From a checkpoint of a small transformer trained on Wikipedia.
Architecture: RMSNorm before each block, rotary positions, no biases in attention or MLP, untied embeddings.
Training: 100M tokens, 3052 steps.
Each number is 50 + 12 x the weight over its row's rms, rounded and kept within 0 to 99. Layers, rows and columns count from 0. The size before them is the row's rms in percent of the matrix's.

# layer 4 attention key, 64x64, rms 0.199, rows 52-63, columns 0-63
121:42 49 76 43 54 52 59 54 37 33 51 22 68 49 60 50 55 69 56 76 46 36 49 59 51 55 56 38 67 63 39 38 47 52 72 52 55 52 63 62 51 48 54 41 71 54 60 29 42 39 41 52 39 65 52 41 36 51 50 35 48 57 84 44
101:48 71 35 63 62 59 33 37 68 60 47 65 73 66 50 38 22 57 52 33 58 52 48 58 44 49 32 48 35 58 45 60 64 43 49 50 56 39 37 53 59 43 48 34 54 63 41 63 49 65 49 61 74 49 28 67 58 48 73 47 52 41 34 58
106:53 58 55 53 60 65 57 40 64 55 35 50 30 59 48 54 53 58 63 35 63 47 25 42 47 24 27 48 35 51 42 42 39 51 40 58 59 79 66 55 53 35 45 39 48 51 46 63 45 69 67 52 50 36 64 44 70 29 50 54 56 60 27 51
090:45 50 52 51 45 57 39 49 58 43 56 52 40 26 47 54 75 51 37 48 33 49 47 54 73 58 42 50 49 71 44 32 51 59 42 71 40 46 53 37 54 55 34 36 80 48 53 43 78 39 29 64 42 31 53 58 48 51 33 36 46 71 62 40
095:49 33 70 43 35 69 58 36 57 51 36 60 43 49 78 53 40 60 47 72 41 62 47 45 67 44 44 65 71 53 43 32 51 33 36 49 38 44 63 55 62 40 39 55 44 58 29 58 25 33 44 45 58 61 46 50 47 44 45 39 71 38 35 45
106:58 44 33 35 52 61 43 63 81 43 52 46 76 62 58 64 24 56 56 57 29 48 62 60 70 68 45 48 48 38 45 42 63 57 34 56 56 74 64 47 61 45 49 66 34 59 34 44 33 28 48 58 48 50 44 59 40 48 44 49 62 47 41 55
104:46 60 74 59 52 55 51 47 39 65 59 41 61 34 36 60 56 63 43 59 59 49 66 44 52 63 59 19 48 51 41 38 72 63 49 44 58 42 47 44 25 46 56 54 66 39 73 39 72 52 34 69 37 40 38 65 39 58 53 40 50 62 66 47
101:69 59 28 56 47 48 39 51 56 63 53 60 52 47 45 52 69 59 41 43 32 27 65 66 51 84 56 54 49 60 59 38 45 32 55 58 58 46 30 41 43 35 64 52 53 35 47 58 65 58 64 58 41 53 36 60 38 67 52 55 28 51 31 67
113:65 83 36 55 48 55 36 69 45 66 52 56 69 43 22 39 42 52 48 54 31 48 60 49 60 54 51 58 66 59 56 64 62 55 23 52 49 55 57 48 36 44 61 49 27 41 48 71 57 65 56 48 53 37 38 38 45 57 32 43 34 41 58 63
110:66 40 45 35 29 41 28 60 40 42 58 48 28 39 47 71 73 38 31 50 50 56 57 40 47 46 22 65 45 55 65 30 49 48 43 47 40 58 59 47 47 57 43 56 64 51 27 60 42 43 48 30 54 33 59 55 58 46 50 39 53 52 23 59
104:73 65 56 54 43 34 23 63 41 56 42 45 29 47 46 58 47 50 39 44 71 53 43 42 51 47 50 62 58 54 42 25 21 46 44 53 53 67 73 50 53 39 43 52 45 57 34 54 27 36 64 53 62 32 42 42 56 38 48 51 54 46 52 79
102:45 30 48 59 58 47 57 53 61 62 50 33 56 78 66 45 54 67 54 47 41 42 74 55 53 48 65 44 33 54 48 48 29 47 39 44 64 55 53 46 56 62 48 38 60 60 53 61 44 39 33 40 55 47 81 58 45 47 43 17 50 49 76 31
# layer 4 attention query, 64x64, rms 0.191, rows 53-63, columns 0-63
097:57 32 43 65 37 65 53 52 72 51 65 41 54 56 52 62 56 45 31 35 45 55 52 53 35 30 42 54 30 36 85 58 63 38 59 70 63 61 67 39 60 42 53 44 49 56 68 52 47 64 55 50 66 49 54 59 43 41 58 45 47 28 27 53
100:38 35 61 73 53 53 40 47 58 63 43 56 50 51 53 44 60 19 32 57 45 48 52 52 81 38 34 39 62 64 56 47 66 55 46 62 60 55 49 66 41 52 48 42 66 37 42 47 38 15 37 37 58 56 56 43 74 57 58 39 53 50 38 48
104:36 49 70 23 51 51 45 52 42 61 51 50 38 40 50 54 51 34 41 58 65 70 34 33 54 39 68 59 62 53 26 36 30 34 63 60 50 23 41 36 46 59 50 49 29 37 35 60 53 36 62 55 47 65 48 46 62 59 49 46 54 74 52 48
102:50 35 53 47 50 39 29 57 50 26 71 40 50 57 55 54 67 36 53 41 50 28 32 61 42 51 47 34 28 49 39 77 50 38 33 33 29 58 40 44 55 64 52 38 64 50 32 34 54 47 44 45 60 33 44 51 45 39 54 61 58 60 55 28
093:62 40 83 60 52 39 40 58 65 67 86 36 37 54 64 62 38 48 58 26 47 30 59 32 51 42 50 40 43 37 27 50 36 57 46 34 48 36 57 60 53 47 48 43 58 66 62 45 60 46 43 54 46 55 56 45 51 40 56 64 35 43 55 42
099:56 37 74 38 43 49 56 45 56 42 41 66 59 48 29 58 40 38 29 69 66 71 38 47 39 52 61 58 63 35 47 49 30 56 69 70 42 51 53 49 62 69 51 64 39 41 77 59 66 46 63 44 52 39 32 66 45 47 42 45 44 61 52 61
105:67 45 45 45 56 64 71 44 56 40 44 48 66 49 64 34 44 57 54 54 44 66 28 32 53 51 25 55 82 58 54 61 35 51 66 62 41 37 44 50 38 52 51 70 33 64 52 55 63 64 39 50 52 71 48 49 38 62 37 66 34 47 35 58
115:57 70 62 56 45 52 54 49 55 50 46 58 59 53 54 44 52 73 56 51 62 49 28 46 22 61 63 58 32 60 42 38 64 68 31 54 63 43 72 58 29 40 38 54 45 50 54 53 63 59 33 45 60 43 66 45 40 60 60 85 40 55 56 66
123:69 62 50 44 32 44 35 51 46 46 26 49 43 46 63 42 68 26 50 45 49 62 46 42 51 41 41 53 60 40 46 29 32 52 44 50 35 46 47 42 65 68 48 60 30 35 33 45 53 37 58 55 26 53 66 39 63 44 35 42 54 78 57 31
101:53 53 39 34 38 63 34 53 71 65 38 48 45 56 49 42 44 42 45 49 22 50 31 57 58 50 49 56 61 28 60 60 67 68 25 41 38 55 64 65 54 57 55 51 69 35 42 51 39 44 48 45 25 34 54 36 64 50 63 71 38 51 51 38
115:48 53 68 37 31 40 45 53 60 64 48 33 53 59 33 47 45 65 51 57 70 57 51 30 41 52 76 55 78 38 24 51 50 55 68 61 52 49 40 45 46 47 57 45 55 53 54 49 38 50 38 73 38 66 43 71 42 54 44 40 49 46 56 21
# layer 4 attention value, 64x64, rms 0.219, rows 0-13, columns 0-63
102:57 53 62 52 59 59 61 55 50 54 77 28 51 54 39 58 41 55 66 49 37 38 59 50 63 46 39 38 38 51 48 59 52 56 57 28 53 42 24 65 60 53 67 35 31 45 51 56 61 67 60 78 64 45 28 64 51 37 62 53 65 68 41 39
106:65 55 46 47 45 47 51 59 37 28 71 34 54 51 44 48 58 69 26 65 19 56 36 59 57 53 44 43 65 67 34 51 52 43 49 54 43 54 35 23 50 44 70 60 55 51 45 33 32 58 48 51 50 31 38 38 55 49 35 46 32 34 63 45
103:46 40 45 51 59 40 72 55 40 41 39 47 53 65 54 59 28 58 69 26 31 47 66 51 58 60 33 60 31 60 36 55 47 37 54 20 66 43 39 69 64 35 56 40 38 41 41 54 53 49 39 55 62 50 50 56 58 40 51 43 72 62 29 46
088:37 39 55 36 47 46 51 41 28 70 45 47 44 49 55 72 59 53 46 61 53 64 63 40 46 52 44 47 39 65 51 48 34 35 55 14 49 48 30 19 18 54 37 41 54 63 54 67 42 32 38 37 56 53 62 60 45 48 49 59 48 48 47 49
090:60 34 58 46 44 37 58 40 33 63 50 67 43 55 74 45 41 49 45 42 53 60 51 61 53 26 59 68 61 51 57 66 54 54 52 41 75 32 48 79 54 50 36 60 62 51 58 55 58 64 54 42 35 63 54 49 66 45 51 54 52 79 29 69
096:61 30 58 59 39 38 58 64 61 54 45 55 63 62 27 60 58 32 60 54 78 52 33 42 59 60 61 40 33 43 24 54 55 40 51 57 60 36 73 25 59 50 45 64 44 48 62 57 65 39 51 50 49 50 60 42 36 50 48 51 77 56 40 57
097:53 40 57 55 44 58 68 56 38 41 47 54 36 63 58 65 43 77 48 52 42 58 40 73 53 62 47 57 43 63 44 46 48 57 65 42 56 66 66 32 59 58 46 48 37 93 66 50 49 52 53 45 67 76 56 52 44 69 39 44 63 43 37 46
113:45 41 46 53 41 46 64 56 63 59 30 59 66 50 46 40 50 47 50 72 58 51 49 46 46 61 51 54 45 39 62 59 54 34 36 77 54 53 37 42 27 52 29 63 51 34 51 74 48 58 38 32 63 67 66 33 58 35 58 30 55 35 55 72
091:79 38 46 61 47 16 63 59 28 46 65 53 58 49 63 72 59 66 51 40 57 60 59 58 68 56 50 77 51 57 55 41 42 37 67 41 61 40 46 45 46 51 65 29 56 61 43 55 48 64 43 41 28 58 50 50 54 64 43 67 55 52 45 52
107:55 43 64 58 41 41 47 46 70 50 35 63 57 54 54 42 54 63 35 47 52 49 72 69 70 41 46 77 48 53 49 53 51 56 57 45 63 68 76 40 52 57 46 51 43 71 50 54 53 54 43 44 49 77 65 24 71 76 44 66 46 42 50 45
088:38 59 41 34 46 64 34 36 56 56 34 33 45 44 36 33 47 57 55 30 37 45 67 74 58 36 55 39 31 49 44 57 35 58 28 17 40 54 56 53 48 50 46 65 51 54 42 54 54 56 47 29 62 60 66 41 45 43 40 50 31 59 32 56
092:39 54 57 49 28 53 68 45 56 60 27 66 44 63 30 47 59 53 40 43 33 42 49 38 70 52 58 56 40 50 46 47 65 55 38 45 44 50 20 37 42 42 44 66 38 59 64 62 48 34 42 63 41 68 56 40 43 32 50 54 66 68 51 78
083:58 63 62 34 53 59 44 47 64 40 58 32 58 44 25 44 68 47 40 43 64 77 46 29 34 76 64 55 44 42 71 61 55 61 67 68 32 55 43 44 42 50 48 36 70 49 39 55 50 45 61 53 68 57 56 55 55 37 54 69 46 57 50 44
095:44 57 19 28 52 56 49 46 32 36 67 56 63 46 47 71 56 71 40 46 59 55 43 59 41 58 40 44 64 55 70 42 52 49 77 67 36 32 59 47 55 58 53 39 46 41 59 59 61 52 55 48 30 39 45 25 49 62 75 43 50 45 60 58
# layer 4 attention output (transposed), 64x64, rms 0.151, rows 0-13, columns 0-63
084:60 51 39 40 51 61 17 46 51 43 36 60 15 48 47 55 71 61 55 39 72 65 51 47 53 59 36 49 49 24 42 33 41 55 34 44 62 45 38 74 52 67 50 33 52 46 42 54 49 53 47 44 47 48 76 65 54 36 48 44 42 45 56 47
098:48 42 31 52 24 57 39 52 43 57 19 53 63 44 49 29 46 56 49 55 32 28 57 42 41 41 44 58 38 56 40 41 56 41 38 36 68 68 72 33 44 39 52 28 40 53 54 42 36 40 66 49 48 43 50 44 62 33 31 42 52 33 52 42
093:56 53 56 45 44 46 38 48 62 53 35 36 33 73 56 58 60 35 54 35 53 90 55 69 50 47 38 58 46 30 57 65 45 57 38 53 49 51 46 34 63 33 45 43 42 61 47 66 47 47 36 38 63 34 65 63 54 54 79 59 42 61 57 57
071:51 73 25 55 39 51 41 52 44 56 54 73 44 57 35 56 61 27 35 30 48 43 77 60 28 40 54 44 53 49 58 74 54 54 56 47 35 61 34 49 48 60 44 69 44 55 62 64 44 57 68 42 37 45 49 52 60 43 63 69 56 55 55 69
093:60 64 79 49 67 65 52 52 54 38 49 42 55 32 51 42 41 26 63 46 43 59 57 54 59 61 56 36 52 58 42 38 31 62 58 55 40 44 21 34 52 57 56 42 35 41 47 44 42 72 36 57 60 43 43 41 27 34 74 56 51 56 66 57
113:47 48 56 50 27 61 61 82 62 41 53 57 37 58 59 52 38 65 49 40 40 36 52 51 57 50 54 43 62 56 41 56 35 52 51 51 62 72 74 63 72 38 29 44 50 66 42 45 49 79 25 66 45 68 42 50 33 44 54 55 50 55 49 42
091:40 68 40 44 39 45 70 62 41 53 23 65 48 63 51 51 57 59 57 56 45 72 72 44 69 60 44 36 55 50 56 39 65 40 63 46 69 50 48 52 69 55 55 51 29 45 51 81 46 46 56 35 50 32 38 32 45 44 48 39 27 58 57 57
104:43 33 51 51 44 36 41 62 40 37 48 39 40 42 57 36 55 49 31 41 60 46 39 55 42 56 75 68 37 56 65 51 47 38 45 67 16 39 57 55 53 49 43 71 39 72 56 44 33 46 68 56 55 31 34 54 25 61 61 57 59 54 41 57
080:55 54 61 40 43 61 54 65 51 41 48 58 52 44 47 74 54 19 53 48 42 72 76 33 35 41 57 32 33 42 49 79 47 49 55 48 63 59 22 47 42 48 43 54 34 37 42 46 55 42 48 45 37 33 39 48 45 34 49 45 43 71 37 44
105:52 71 48 43 43 26 70 60 63 36 37 57 58 72 54 38 31 66 52 57 42 55 49 52 43 50 60 47 59 69 35 39 36 52 67 44 50 52 34 50 52 42 74 62 63 38 65 64 58 50 63 46 37 31 60 53 22 61 33 49 46 53 54 64
087:56 50 31 53 68 55 61 60 33 64 35 57 37 49 46 52 53 60 49 22 55 48 55 38 59 49 45 66 69 44 42 37 60 60 69 52 65 42 39 44 34 35 76 62 53 57 65 68 42 77 57 46 56 38 55 49 63 70 63 49 55 57 60 34
066:46 52 59 51 51 42 61 48 43 44 27 25 32 50 36 31 55 58 42 28 42 56 39 70 53 51 38 51 19 50 49 58 45 47 67 27 59 46 50 43 37 52 41 42 51 58 49 50 66 68 58 42 34 71 48 45 34 62 61 47 67 75 49 53
082:46 54 60 48 61 53 52 46 52 63 58 60 56 40 32 43 51 68 39 67 64 61 34 43 49 62 43 63 42 41 36 62 57 37 66 58 43 35 64 87 46 43 37 46 43 46 58 51 53 49 40 44 57 44 67 55 71 48 58 44 88 30 37 43
110:38 46 34 70 43 47 54 54 36 53 69 54 62 44 50 60 33 53 59 45 58 38 57 39 34 50 61 58 36 44 51 51 65 31 38 50 63 79 44 48 35 52 47 20 46 49 53 44 56 37 47 53 75 51 43 66 22 54 62 52 22 43 47 56